Weights of a small transformer language model: normalized queries and keys, skips across layers.
Each number is 500 + 25 x the weight over its row's rms, rounded and kept within 0 to 999. Layers, rows and columns count from 0. Numbers have three digits each. The size before them is the row's rms in percent of the matrix's.

# layer 6 MLP down (transposed), 1280x320, rms 0.0679, rows 1191-1234, columns 160-319
092:512508535492495504467504477524486516519518456485510538540509506547505509481486487518456487524458487548502504486480484493501482496496516481471503523492443483532479503497535496473505471528535519448519511499463498471474494483503479532471499523518484494460496550501498506517476527501520523503480514468498501509510509541478486515539496520517508511466517466552507515452486451539531481474538509501514512539497486499477519481503478548541480485532541511478472513507509483499503506495492472
101:490498517513539509498456528488528482488504499522531520530516480507499526495514507513509469499485533503518496489529489530511496510489509505512486533483454517474512469525462499494521550502500482534517528516504522502545504479492510545520490514505504509473554511528502477518529471521436494493508485477514527547482469498482461478493494508521491511474481469478497458521489505499496551492506479489462506497526484462482486466559530520522504505550484517451458487458494519504453499466511490
102:469455465512523471489518519515483495503496478494505493537523529501480496515503517527483500469485491494510540503480513544490511489483560572504467494553475494494480477467498565486452496527487503509468500492476515530516457488496542511503472491534508494476503511498470507507526480484488499538498524503509499478497489531465522467442522523471502477528488510499501482501529485494479528484508440504544538468530470546497522542468431479531481468456515541541531491512486529534458524456493543
115:466493527505500458508521487508494531514460481534478519489484554526495478493523449526529541498516513528493546462501499524497470549465439557458512539447477529486456461495519506504538492502511513469505466487479475517455534502488513475489463516497487545478550502484473520503493492466489489510512519485515491526503524499483507514499474493538504540510507515532481503544439495502525505484486501448512495526482455486512515529514508500496527500479517476487508513468472469523565528504506490
099:536534501507520471486490482480556508497463475506456509506506462475485541501510488480497496519468539510553503507509497485506494489513560534554505480420496490504536514490531488529507518529489507497499543499485501513525497491531473515515507512514485553430487470481522470464472513469509465501455460481474505519506499505512491447471499512497498518503474505509456509492519486529491515512510518531515490515491497505498495502501480514484515496480571516464502537506462497425535518523476492
104:491516477523490497525532496532500508518504515516515440494536470466488516503543524496514521553516474510501501519493507516531463533533519521506479551502514506526493458512516523457455523454465491476497487544499516477474527459461469491464462487523488519521543486500540455489523527482464495486500509530518464551518505534520485543471536542555529480560486468498492510457525500520461534463522491493495493458524459535574493514517559522511541515476499500520504511487513508506512512504506518
102:517485489542488539491484498523568461504466510540488534507511465506490488494505496510501495502520544482508469498456544447504440554519478494479473496518484487512513524501488477459491484522474518466511464447503495532522482478554512462514561480454500531543479435499488472505531537504530501523493467464486512501471533519501511514519510480572549492521464509473535489502498532502460475470483505512484502465475507512493522511459549521516476458502487478469464506513499504484505497505545545
098:484481480508508469533527462486512463473485491521506518522475481483507489480492505504546480537502533474525528491510514447497509481487539490506476508529512481460461517562504480474507453518427518490491492550540471482500476542497498479479512522502482532462483498485565529489493483482453531508495513492514487467482483527537468470492495481495488482509554440497513527511482531462476510502508464559498498513533534498484490478556490496519493503499481515523451532513537468483493542515484493
104:524530530568460481466489500528522523493515504497485527499513514533459442470497498483522483481479484457504478456507523477490493497487491492549507451508510494535512516470510489477513485463496501476509488501524487515507558537479486495524488494464523496469511541513550502520436483507494491514531527521450532508500519501491503517505499497499482479455514476470505503506486489467527536486519517459490455493453478484509470516523527529495467480487584462495491514481519521545541510456493497
098:498498482522518516526534510499504498512536509475519553478481493494470462526541526470505504490506443507525464575495518503537480532495474530479467491482511507498522528490509541511490502491492513514480462461474533514519488511460519459570512491498470493465542458478508502513530464483532446470497495446538489491510497483493487509509460508452527532463517533492497505470500535498523470519517457478484513471461491468482482496506487523460520428522538509526491486499492484464493512496494449
100:510527501510511466511514478541479479507496525511459516528511514489492459500523502505442527503519448501446504452494529517548510512475512506482534481497547480486508493525456522565472470502530521516523472505507477505508420520507508486555512510515502462507523500490481492496463504524469512465453490496505511513517506521513495527511507490451475450488473524484540487488530505510565493509496462482487499481509541475465499554493502514502491513534544480476444454481478450515501519464535472
099:559510517497548509510511497502508442495476466486503514483501522498495461524500523499524466474478477517483522504508491489478458515498498521464496515491479486495490520496494492476501482459474513535507515519479508499476516489494518531488478479496481474559491488497514478513510521478532518470531509515519523495492509517481504488532452544490523460520524505487491487519481475505488483455486522503508522569498484468469514455484544447543490516540455473537537492439504527540502505515503477
102:495457513497516522465509467568483476477463500480495479514502477454483509487530515508491506495532528501524492531475498470489485498501479490481534458452522523530453519495529499469506489508510504516465515477490499457479466507497507525533516509550493507508498508511531493460510508473538489507499555499475522513501530531519554489521515483464509513500471535470476474493486520497497502525471479516523526514483496522518547501518469534508509521533467467502479475512494512499504520555481513
100:510493547487444481530523485479504493486490508486522480499509495495498454532498494514516533516514479475505485454505441516516468465474508517512454499513479505473570485482480510496508472523461473529481469552524510514478499501486536478509479527500483536524466504516542507516514503467484532539490491504497516505482502489524518510530450486509560518485500489506490505494450514493446501497491487482487489556522548519492509502505495492474467538512488460519509506500511524531499507515479494
083:526488523485463524481480518533529476505490494478484519486527553471518498508457531544434456506471513532516519510531500523539528480486512469515495521510478513510517522463500471487545519516503522535504495514485472503486504488499474527485521505496493520482558543521510507514522524489507462526504461482491467523496544530527514523574491460499517481478471490487446493471445492498495480507484514490519471485541489524468485510479517492508524510479548517517495492490519511508470524473495505
101:447518509467471493521497496468463491496456447498475505489495505483499545505487446496481522496519526528526501529519495484506503536510525497487488476514536522537496479523491474492480521509521438513485489481542505496521507505504493573469500547509519468528468511486499510522527479525508461475504560573485521548523504501509532527479521494484471491491486449491502467506487472518502444474473513511496542485506468462499498498515475542475485496487456535531454496457488486478512526497494491
098:478483478497449484486460440505453450529564445495468517516518519506489540501484476493556505508514499516449506526496460509480499511539484544495476497524481556498512492502526530544471520411512496533502529465528510477482454441494543532504439511477471505527553512529484477517520494507491478519476484511521517523483447508523488485504486516474506498486490505516498446466519475508514476508454502500515491514499501527545501494504541505507513493535545488464498511490535503506497519531465526
107:492469522472515481484477474461531483498443454533514508547503486533522533474494490543528538509527497521463513473477476510516490470472504477522467525470500508450472540485481509548519541492528498494494505508497485501513491502528513484487490478536490489498434510490487510466506477498494507514512474493490516482517505520422462504522489511536495480532463543541489477533491484475537495525460503546511486493488500498507491510516518520522536507490492492540451486515540503466493552489504475
101:489478493465433513490465491479497525484473481524492536517531478511481500511515575524503497548461518492483505476497488506492513501496504478484483542523496515461456524510510435473544480501513501486527525511511504482475530496507529519499470475508526487497501532515514474527497513482535516462512489554557493496494488512578540514479494488526477479525525486478444498532487522514493483484451513551488530495478515507506499495522514527492508499465497488488527500491495512498475488498493544
108:503519534521515532503485541489488517469500489484483502519499484474471501526457510505480516513517504519520501493561500498484520535504469492501568526466460472515494501478498480503503494519495584500478494488485499510483481523472476506479492515541486519507488522516515512503468520543522486520506525505499500501522513484485455539492493527527484483426452506488522547490531490459486489542464492469480515502497496470518471495552471518520486503483479513490503488518518464458466519511452543
107:479502520470519472487504489466531502514477495509527495496492499476494526530443522486494466530458542473481477467471467464503502505497467487521517482505493520440530495480520513437475441451536500493527501521503467483515462533470492486505491499514495522488486544479536460487491434487501472554517480496500495460510516530494539508480479521522466520519480513537471547485494522509498519516521506490520532476483459514471493510470500445520491424492475480479543504511472507526514501508519489
096:504522509495509541510473554454464496487550459491525503502486491464480457463486489479547487501482494524482487483522509501511473501485513485529529519486556473526519495489520530482485507510487470504519451528488512533499465483525467505548518553510508494518557543491554446483516508469472449539489554502464494465488517517499484507542474526502508473505524469529505529523485495519466517502496480526508495469529525497492505470533500494499474463474503489497469500487508473501512526469497553
101:515476522494513457526495521497480450511507533480455482489512510495521457498526473522507483545491513451512490487490491466530487513540478516517498516504498533514534510480475510493481534487501508521528488483463533461495526483514514510508513497517492545520488478494509501493532530494467493473481503519486500501482551521505476505476533484485469504507495494507527527497505518528520478438526517492460540518520518572525489541470489484479542470529527549519485476551483540485524479489513444
103:520522460505494496482489526507491518498482467510498509526507493529445489523471477519527489540521561493476463489511505503543487530539488549534480525532506475525530512525481464493458453537503477483480516489508493524445524492481510487548487493462491462487485490495483545469492510545517513490493505552515503529506505504468480505565487524484500502527524514508497505501504490507533465471489493501444519522499476494528473448516479475486489459514527529475500496522501507543513518509507565
102:525487551478517496454532540555526523501477475516491533501536486441490498464533541504487510521479504507491486511444516474512528509521508469480473526509480487514483541512510527543510504473500480512475457538507469514498533480509506499475514485521466492536534492500481488490492512518520534548462499482537529460510492484478469477494501492500508499480538456481503485483454557522463463544536520503483521466499506507519483482534496531486455506475502474498511503539508491496518529496497461
096:548519496483492486473520474551513464496512494543488499482483535505493519526530472515475497485485461530509497523514487529521512537472487458516496472510493492485447494476506525473508476502503521533517523488477544492550518483508505520525509501507533477490517506471481488501495477483474493475515476459499523526467468473525519508500448499518503509501544466455457497490508507507507518496494486471501501467443466521529528496508539516499497512501510502516503507463516497524480507470518485
103:466511497502496527500518515533530538507519533462490489449495479511517472496515464499489493493514453549456534480508481505488521490500501515472541509497531502522493479532501497509493512458469453462454533534497470550495498487490536519469516474519492558488479516512490498516479519474490462515491508471498504484539470485490502459470517528464484499485506433516519513486505488495486471487531495492503469523531486520469531524509430542506477491496485495482480496547486495501492501538512508
093:497482514475492535467474470436548447469460468515529566493479510498541510513499467520524502519527476481523464492476489485479462505491469509473488510526501507509508531525492495482537551534494496523526496489514535495462497525538498535535485492486538467500508494482537475524522494462486504487491481524450464476484471517575511497476510492515466532469483473457555494469508477509496499488538508519503486478532484480503542511460518487481516515515518504491489524501472523478509532480482474
101:476479530540530496529508537494487476497530494501489538509492511495515510524537549516480477518491520516501489507492522455553496526536491507542493434489511479503479494498520514490494495501523497581531526539497486479527469539479488492488491522496450525509496528489488469527538519511543444512490532478497489504517531550547512485495522505486481522486496474518498492517503483491474526538482520455522504508502530448543517511512536505469490482537506538483496473514486549498467460505499477
102:514526474485496506457526522570520513465504522497501499453457498488480513491537510491518504521476475479482504497494531464484480487465471501556498543536523491473471508450479531500449514486524501515515502487535472509491472537492495488512491487468516433510531468537538501493489472475510504523478534493467519444533477523534482519490514481510483487490521498498487511528517560515539490497480470531521523485506500465482492486511498559538475522550484506478526517483467501508500515535511497
100:521477468466557498484499484513514501473523523525551538558509528504485501494497465497477487497456506537515526524496496523490511520496536491460517522514563497509489475500524524527512458498517542538511479524482506470485465504476543517509451516469530519478503531490498491533461501520487454528546489536517512503511461535516503471520538509488509490542530472512501468489460479547462484477512518490523482520494501485472480465509475515512526521518482502511489499480527448463522494471504519
093:513507487478515502499503465449475541499537436490479494480499443463532549521505513500514518485498449470472455480479484452496501492474490527513507525519482442503506496500520513507536515486510528496489490510494509515501471504518486478497494471500509439523479489550507506510493466514506517501497441456486517469493497484526478487448531471483480500501550530496506549525525537486484555490535475479505526525462523492511487446500529481475482483479509514535538502465511450521509458497524517
099:503487515503522553508493516464489508508525526534519485507474475453512496513519453472523474462486504483494456463498522507481484499492521501499463539498509543524502478506496466539502501488511517512563507494490502495527497465485480511479456491449512506482510494495525531534524500527526493525478515498464525509534506510517489500480496500473526509522500485497485516518439534541468463549498495513510489526516544512483520429524489524514439551476523468490474509483487523476484487528490537
106:504508507502480508535498494481517487519514483478516512519496467477493508500463486483501485494523525481496490472472529517498511500489471503500440507495481503571492480488500529505481514510513463478510496506457478525475494505552528527502492456520483525516478492521528503557475492482501526507493500548472473489511526537506500442520511478522462493531532459460491485545510526472495526452492469498479513491452503482505504493502506458501511497457470491513522450483541511488546511529523472
100:488521479530471522492516488507507495495469511473450458482525480473505526482454478493544523484504487479453504509486455504452495486545580504491524521505569507521511447520461501536508472501454468524486505527511511528505505530471495502496475500510507567536489517520531487515509535497495513496479470501493517521522492512530482491528523477494509510470524501559490511478479495495485517512516527557506526500496554560448488498480522522519479479458508435505463533512513500484525511538518494
097:530583495490491535471506498502502507468506520499532495501503441484490531528556479507506499490504516496478481521497494479463498515450482502454536501505442503492481504502497490525475527454475508482489485463485476476485492538458473489503492554488522423547511528498530505515513461488488497488452476481500483495516500495518477494501476455511515492502514485502540484523497504530477506484453497487491473505475496513547470555480537486482494469508474503518477536489505472512495458527498533
111:553483456535521497468486503509482502535511473498483486493522511502498505470533520465479514510449513470474515490499493513486511515513477512524509497445476474492490493519526452527477439495518489490532501505490513491488490524549440539521475497443477527505501489500490511506501499518490512502495482474443484473473531506510505450480502493462519543459507528536505522510491499464598514493483526489493470498491468531490501546521477557499503508505471464492491524514467499502478447529528485
098:511488486516491485518493508499526484526499514508476514488500501509511549487508548529482470510477444513554491524522530534499510490525510495523483499458487528472538488498501503525500508497521521526502506466500503473493557480479499486515551509512504468516498498548570477521482518472540502479503489521474513486551532538453502489498488467498478494504521496526468501447512482508488510496499512520469494519514509473493525517469452528514518492534465442490502488497499517525466479450501491
102:506525492512518472517529483498457466474452473508483473493490494540488505531533523492465488492517547498532510520483476538488496505484503539499494470487487540484539515485531488469505546464478507481479491527552523477464489530499526508474485476532495489478500453485517486514505521474540491516506506480493498519434509519485504488478493513487519507490493491513516464500496464472497473482505474509458493469480480498522517521471459486526479481518546511528531496530486494497533503477485477
106:476485507484520521472501439494468482456500522457522454489574495518515511500555524468502474488499550460481501511489460447492574439510504444547500509518494520514500511465494532482495443505485531502482525531510531506527485498518475547536522496501480465522481487518516480534487476522472493506498521524475526518540466519479497484496488472520489482511504470503493494457542462536496443477485508541501532485464471508524495494461509478540555530515521484451514518499511490503484527545501480
102:483486488524463509504508482529534521520516532498462465486463532536494464478480550500510554510502507503446471507506512482484458504484486506544482508517526525508538526501485511526498475495537509578524509494502502504534509491517527539493447466508483463499464471517524494490491508497525469508510490490479492496484532478493512536511536490465467519514538514462476502509524520511540522501503520526518465527513523520507499555495444534543523499531495524475509464538495514506512454467497506
104:455532522503502484483470506494471495464496473465481495506566459492442490478485490475542539500455533466515500503496528474459484481487515487485528490475511508487526522490508491518534492544479452504462480496533517504477516489495492469438469534528527467507462528510573471523482540546495520469467456498520511508491521484536498513478513497512535486528478519504478467512502463506505493492490541519539491507456498447501554486485485499495501461490514447513490470507517477437463503499504467
087:475496473491527468471463501494522489514514509483502535565460526495506499512466492525538474533508465483494507490484506520511487470498538462446536481489494500503506492478502534501525501512514517486524523490499488497507511507467525511492507490463521516488491502479480504497492478496513492532489509487523523495472499479521554538537512482485483483472506484504518482534501504534468491461488479488496476541461478495511523462532541526513532476472509499478465532537530529457498497526494503
123:515498470519511566508482505504472497468519491507508547471498500502502479443512497445509460514474501496499478474530485480474507491520523532532504511475493537441480460487521537519499474494498506484524516536471482518459520505489499469487501529495479497534512485466494509521521493482497450520496497476510487528523508442478469508553526506493510522489521513496518489524466488524476471465522477535555514477511464507493472490492522507504473497531464527522507537506505413529515468533454482
# layer 6 MLP up, 1280x320, rms 0.138, rows 1192-1235, columns 160-319
095:474517491537474510507491508482474477528492533470496501542456541491472526527495462481534544537476543495543508451514537495515521466504504513478524533525500510477473496476464540499477504492509529530544520502529492474532487438496524501502497529476524513467504477543508532438529493454523546560519506530513484468493487472539518455487466493520470489480497466485480480478493474510484483535466493489497496487508504490482496494532499477469471479470481498497509505530518439473527499507525491
109:510483498497500488494512467416479520485499562488481485520541486493491513511497496459512502476484475524489504503477535496532522486512524506492454500500553500510517508492537596525487488491536521483510475497486495495495489476470497508514479505493486522526451488461523501469475492522504530495469472494506524480547464470469486524514490517505534507455480532480546484479515522514455490537508506502473536519518483471501520487479499514498464482501486516490541546457481533485525499522504477
118:502500555486532493502479510500491521510511515537485453488449491530495466521519469487487474445454507524526491566534457494526478524468497496488536498472471494536525481485517525502498468471522479494520520511470517504481534504449521469513487490471494506510489560532503478480505494510502520448499525471470481493481462468527516471503472527486509491470523490512458524513504516520483511519528503509462462504489503539528501477477486476491515481540560463510494514536516504494581497498491498
099:501517469461507517468499499483481488515510519488493506485495453467497575498486479522493529479449500477512474478474507513535485467503507516484542489480524498476478516526522487495495422494519509507533545481488520492502504476518480486448572483494506518490539517529499503512477460490454496531487488501470510528485521500466536493507478521505463501528478505495506467502458521502493514491522515527503454504492473480478506545496508497512505542491525547447520484510491543515449497530476509
107:482500482520533544504508483479546506515452505493517445484543479471453509482474484509559495507537489541501477463497504477505515520492463484533499549480564510485480510492500498446506495509516462484472504474485529495481519477522481494445496497503490443483551521496488505451486475455486485519535517513485494456493515512485531540559490527517495478507491512538504505467484500549498505512489474553463491526516476467517435502523508517531506490498516470496502499465480520465494520509488523
101:467472508486505509495515517455491538483506500524440521504522512526513490497551490517485511479486463504506516538456492523513504481515520495497509478527506499542508475465470520492512455476487481489450529550514469470505523528487553478495503523526459527526476511461486451512525497517555511509503493488483518484527533539547469507510492501497546496504496519498559484521515498482530476549532533471470464537515479502528508508498484504534507438510496515496500485503512479482478517484513541
100:503509508574507480514552519545560487476480525524502480532502525554487506533545475473529498506472521501502517482539500475495498474543507501548517451478495495533504498509516491530496512504502502553501521468517488464505486471514528493465455493508511501566552463497459514540514466502511465482535516509445459509495469467445480511461483510510528499493543505530533490513506526488520510490529489470493461503507499544479467503483489509482546518478509489537467505516523538500489463469503519
102:522431531498536478454544552476492514508493464497505508476527494488518508486491525461469494469502500446502490506504479535498517488529516492488504493498525496484510529479489462521505482496517473473511484523527482540502492497539499468510488502484520511498499488518499536503482468504515480485481515496504562456510491459511469528486519518559493575541473498511477508490477558496512521514483472477545469509489488489492496482496553507496473492477486522492502504497524473560511535523494489
091:520476497525509469497511559486476498537534528479530533444481483498425495516469493474539490455521538475510484501520556533491510534499536473510509497485520486480525510524483501476540497530492503513434493491481533500504491535541494474488493490526518502500482498554491507464503480458524546502502509506508499503505510475490503487482476525491478538481551516501501471579482495506492474486479488531495466502541440478497522471521516488498491509501477497546516474458511525500499478508503561
098:537496541499517494515525458499504502523499433524558490455527464508493503534490481485495500496560501510525541508507516528483527508524512482509480499500493511489433492499483478524537490496527531519491514527485555489473485477545525468505541510525468480471504528533508508515474512457487470511496518515461525470502551486512522517478537523464537467483487492532436478487517477503563478499501488533463508503458561521496523545530467494433474479499528468490480485520507539488492472482489483
102:526530497513510507521497502491440505456507501466503475503500508494505505538449539521451511494478491565524480507495515484489586475498504533471462502534517510464523494491491498573488534505485514466517475529506485545506508536489498536461505528517506506510495482505529492507531427493520478490521492480502535480498509470460526477517482511515526477490515518473482486485442486528512492489556507519472548527521532518469525476473496505472471462545473531515554525524510513491505502460492481
101:507508494511473554475531524483515466477524471487493503514503485503514491544471538494486458514482481498517509507512504516501474492493517503454467485478512490459478501490520500535507474530499462463507495502462491497527497481507482485480511475482496477507482505501493508528497504511522480468516505530492557495530510530507488482489507512523516481476496517483462483534487485500487449478515531478493508499480520489494460545496519510540510480542460494517529482457501488534505520497487508
099:500511484495527492479494451492498525504560527462466481525523489482496500494478526511504533468525483507530478504502541522488511448471497514503460493498527515468540512477510488462518513499499531531476522533507506438508532498470484467531506547475486484509510530478483514542518507514487497498507494471509520528470467480527532521514508519516510530522532531486466510540503503494506478502514488542489490503523503518513475509499453462503500479518533559509490481518456493518526517492527520
071:496488483526461434473513503505467496491464531495467503541475461496544499480470481486502503504527534516490550490488513489471478496495548486496531506487535477483518478533507485499497449487513500469476524544503511512500460467445539562509483532499493519529516489517482505475494483484510458460504511505496516493506544466484511511582495493508487489493470531496492510546465498471551494535503511470506475497487492514478548503460487483466455517497510509476493481508483501474476490509454516
100:502518482477519525495510501461475490523473498464474527487461510485505515510538438481486521487498466508529480486502486484503542476537499527471476537534511544496469467506516499477465505511535465502489483477539504445515544500492471519517467510481493517490480535467504513454509529492496486485535529524468481450506480477529492517518455482486529512535510517495485511556530455466482510524477529484539475523504448449483493484507498513500499457503526527544507489509504478493492487457507521
096:457498482521492486493463514502482509506450480497450498500471460484494480447503507483506530520487478501517467510555518511501460525515524512514478468526483512511464474475478530499488481486481478493497483508479491460493511485560470457529490510496483519530523496493530511516479475475473469501494491492506492502524550477494519541471515542505512499467491486475461505506505486495472455529459489509486524476454473541509515515489486460441479494516469535514525506459496552492505513503479506
101:490485465512494544512542492462457515508455453446521531507525538473443476528485493483528484527469555476468486511492493534510451489491511498489494476485511560529531515491459534501521468488527500513581528502523508515491475524481517503467494551467541530507466528499474493513494524483487539476496488485496487479448490521490530474483498529479445532478502454527480501501517554499540531493478483491513479485466489497526473554494506546493486491524476538557530535530533446504503501497501497
099:484518485499477483526484476516518500528494544474508506486498487510495513423477490514486539533425515491515462532497452503489510465545463526461500475489551448501505515525514502491524505526535524494529510491492495533474496542536507474467490516483508506494548515527513532531471499503503500537491448463496524484488481490489521471482530524466498508482496494477431523476492507518545529498541495513487502468495516540519509544544504526505466463494512526487509464523475490517457501519469472
101:442482516488570517493514520494480568487510473516517534502524488506503458511558509498515487517487482502514492504527509485493493488469463498465563511473487495524512476479492501480501489509492488511505508436448496432535504475486515494488520544500491493510468502532497539516480526511512445532515458445497456482503504462487456469526517513543485498472515474463538509501556511493518458519455472505503479507520523472519501468524479483511475487509438493477522490511515484511489521494506510
110:504450509507484516510489545483519483523466498504501500521503529513545530503453547460525487499496493497540521542520500481536460506518475506486545499520487493500515446514493496497527518478532515521514485533480566531476523520487484496527527486450447488531504521516512478442510472489506478514513493487520452464475484454499516494476500498490459518529513502451541508510491500473501468455502544503534515506499512511447472520499490488496471473466487526540515500500488491538495493465494512
102:518516527491472471517477511543531441533487508517508529464504494494536518514482482494476492519450491527485486485447479489547490511503475475534466505494500540447490503505503498481482520496486482518540499494515483538501485529500485507485519555478463484494483519488546463512508497486542494443523507497462538517484472520436500510431466507528495479472506467471448475477487499502463542497482490494478472496508479492478443454477518507452475506510467531528461461490525509476533534538505511
104:518527518443561498483522531452501473509482532489471526463500520536527498512503516514443539521518495483546565484480545508528518514532532528458489524488527491520541485520530497501462507473478515490544495511508505466511475493479549481524558476507505513483486493476482489558524514489496476500525491504496529484509505486464504514545523501511480461499508511471492497489516521457540481500460508487539517501463494514499493482505508495533560488509523555504472499508494469474496491547534487
103:517507465455500511486494506499497537477497485492480466515533508522480497535509474506545519487510487468489484539490539524502515508488537498484456504527486464487488503539489506524466487514527479513510465530504471494488493492486540480505536553492491560489526499462459518506514485517506529518476520505465498503448502487510564489482517533532480495512452547455499485542493480510443485464508532503531505490490526486510459450505490457526470495465483510523507509462445518511510488510478531
103:502533505504497511451508519545519511459529476522493510517496510430546475516513549488484492510480482498509524526504491507494464514522528501518493482491492540465468483488533544472508568545522488472460494541510434487492470484492467473449475507456496520490495532481459505539474514513492519521504543520494539505547514512456532538469468518529493486505535463485494489476481505502541509493480493517461461491493481513469507452508462484490512461508549501505511515540501493489537455517524523
099:546505517480516507505509514499473505547503574503491515517488506426531486467499472482501526474535509522488520522567456492522528545510499468487504520502527482516498490519513533539527464499449500488494503516503534497468471486467486528506514492516490472502483486484474517484498490504512484518514504491492523479494540517484490542504459504454444523500486525476550471506483519512508504516465508484544517480503477502496538462515508527494544492494530519488456504465516475510492530499511525
100:494545522489482490478509520516475519496470542507432494528516494509480458528529494492474473476509497482487524492510495490510517509502460495484493495504479539529479503536496538504469512485506462534497468486524441520493469437515515471468564487511522529510544519524482506450513436514504493503465465546511518486502501505528500485503469471483461488489544485510521515537491468494479515492533502547487443529455453521491503466549507492511475439506470484525526520514520511486479489521489484
087:502482475458466497486454467509497456516519476508572513472484494470513496487480496477475486483486490484529497513573482502506464444468533545452511504469465465504486485471485507439527539503516468507495478521466519445487488500512463524488448518488511466493492546497505483484491501488560563494465494499499493509476525493433500510485507477510475499497531511479495528503501527515463482481489519514527503540482470539542529551493494492531529505522508484509507504507529463480497455486454516
102:484502512482538503490474503533481478446515504536489511515537444531543539492535467481551471497536545534502529497495526503500484482443508521476479466508487518502480488487487493583476510504515486456528523474516500495521554519492497487513512531502478489522546525523548499509473485487519480463523482501481499492470519479511504486496491534528501533448533546509514505478498508522508549509524507493497501461491526494500495474456485505477467469526476476464502536508479486471537446473512492
112:469524515515514493491518539522506464492484461493509452555454506525547502450520471485499475485499510504510513509481535485468492489486486466460518547472542521539509508507525542496498515465469488512479479480497508500530512493555478517534507532481524537494496496494494507480502527504496532468474481525519520444477507505521483537528519461485471520476507538488455491503473537521477489481495511535509535503555528468520496543577498468479455536520457535510478495518502534529523498489487479
108:497448501500474503517476481502505499517497508449496506553538514503461462537510492507497489524512510521510481514537489468495515531490510530510525467488494515536513473461503519491519496488531491531434494482482522500482552457524520473510494506495518504519470479495481465512493549491468531456496480545494486500473446495459532487470515498512503473467542530565521486525490515523510482457506465488469492499476450511493454532460536502494518504494488499463511514515499453495498497501530510
093:482522498503471496528559525473509475525506473539484511488489505493493480528536527537487509464554499499547525508492521500504529496497523528484555546497487511527512441534490477506493517485523501526481488499493486541475489486541446453532531555511518485505512490518510511524516511514488490463503509500542484507516503478505488474495532468523530483486495515504496436507477494479507528466478469468428498540537487503475515508469498503524482470491499491472492516457494534500493484536495444
104:497550473525472447483476530480502499504478493467502460467447470475504490457480505505502490498516494529510454539538484504480528465478529503523517478522475509456470505508517516469520527483470495498536510503566521461489477506508471519523501494484465441473501478493487505494466501457487457473526562505510515473493466456500518539485506543542489495505526512534444524514551497478487525530475499549513498467494453484451481476501524482473467504443485472516474498488477467521514505478517510
114:501486482522517527516499453442527490457506519454518539515500485499516490475486474496529471450508524535504464490493432524513446524458483522491499491523507476512490490529510522503513510485505496486488569497469454462486481520469450529509480475469482473519500541502509495566469510492499527501469520513536488481483498500474424517473524492518454531494503486518502485479475496482504476508542516493516501497482482470513483464498529494488527535537488460471503496493479515523501504524501549
099:522499542472478509465503486537532477529486513480533476503540455431486517493452470519550566491545490510477472469530509503523500455546538479492497504495495525510479518501503494547574538456476505529441504488519520505500509524504522474493514548487498519524482544513449495465494492462495490478520508528553518492493510526499520483503504526519534516537462538530503522495465514500494479527502509565493473485505521530488484505525476488479520493455530502518525482496516508549485486495486503
097:575490505484516493465519526485499495549474488497475529483544503507501488477519513501512454484487503505443531462502531478498501515491453496522529533481534507505509493487467493495523519491522474502482517515528499505492546541533519503505469503507497493477516496481499496503539536456517479443490496469539482499527489474478497439464475474522523490492562507516522512501558480467502480520492484461451496504518550481527506492571488509502489504531531494546556478457510475528536478507528497
114:564500506517520476502520478541514532516482466524508494529429490473468546491520480518481503513464464503520537481505459491523447468495525511499476535497515498472495512515492532491540450485516504529509526484515502512471468469502493536507482510526518487487493467473503512526502484506487460460511550505513532474460469486469489496486491458458481516496540531496477508465498523483542495485515479512514528479520483475471487557487519518524511519501516494454513535517478498457491441498525488
101:493466536528469468485445490479494463503489537493496477459497477500533524476486537485520522496469497481494503473513482478459496473509480498509502519459498497521497511500495483494525483509489494486470568483516525521490544455534489464540527497536492453487508499488511541482506501518480525532516489510509497465495528515496518470519525500494494494496516489462453541502473480466522527522442519501489507537492497515491470502514493496466510448535540475476513537500543533503472511537492456
103:480485507496533470520485545489494500514501504460512494523485518515522462541523508542487517513459509512466503491478526508462503522525492488440516462505499514487469501485456500455464474480527531565515479545527520481529498489487516503488555480520491521469425512485476532543509494485515456495546481490466532548474488473442507477496501492535461498505506500547527493498483484477462487456503480491500514484466486472516502510527481501523477514487526482495462443514509491486503470469489502
109:481451509458481498522520521498496534517503478502474503518498549502485467558532518523489470466517556502513445478491463494510483496505506459461532462454504527494569476548505515497512512505520478519572500515502502464550459531494479486502502493493524482503468499511539466505474500501438511464456540507484489488502501508549473489490479513522512473469487507492468543485526469521482540504528493488516543499494511506506479497497538512513460486509490504526492505489525484495527470493482565
104:556435506527485465498529511537514473491460499491526478511464511487511506518503494515537530501499510526500503506515525510509512501482478513531472528509470517524492521512517493492567506485449512535471507496497506538492521461535472480483491504466508443501471510472474537513489546506494506532520520495512521462516547521498516517521529521444446470489519518502470524483517515502516525542508519500525514517520493540508436454528479496501535505480529513468509506524505518484493485515505518
104:514515492531485528529478510507460505521443522516511506518520520497498467490523469502474549531530530489530516547486554461533501511492514556494508494481458487502502507477492502485508544539471545492488533519479491503515521504496475476476503534491490491455462520512523468507497528501513517466481507511526469515491483486474519542508524481508501472486527478482487493486496531478512496491544518508521515486477482501542486524495482542551485471495503519512545497528528491468469469502494488
072:511445503479541481543542476501525486490494475493493551494500514480501540484524496456481503470458533496494519496525521511478525501528579525506518512522517496513485489460455527519491505536520512527515529505506535485534543540486493475482467461529497485523546501521496525455477530478492500518516487445478491520494526525502487516461496473455518498503529528491480511491507510497493519491484497480488463491506504497516456496511536513442487462533494539513506506502506506546512502466517465
121:499462502592490492451487529459504567494504447491501547500443520474531502513540530497497504464493483508534519502499519546475513496502513504485490491505516468567503513525512492521482477485547506515519513482440519470509484499464481509495470473479483476449509477523477503493459472464494539492499523500542503495511515503496499474508527482496517497527488519479488491503500470511527505485513464512508470508506504492529453516476528469469500508524521493500501504556494490517480509510488502
094:505505487512462502486518447504535502486525509517518496547488513446538506498481493488522489481514467507500538472527538547518456469486515475517526495508503501498484472467474495490519542472492491534446510501512446470501529485450457501466514463501479513531444518462521526489510518507497471482485499487542508477481505514497509474472535469488472549540495516486515528466513488496463524505508507508479507447466511527513512485459494494514506482505510481491450552465468481507448480531492518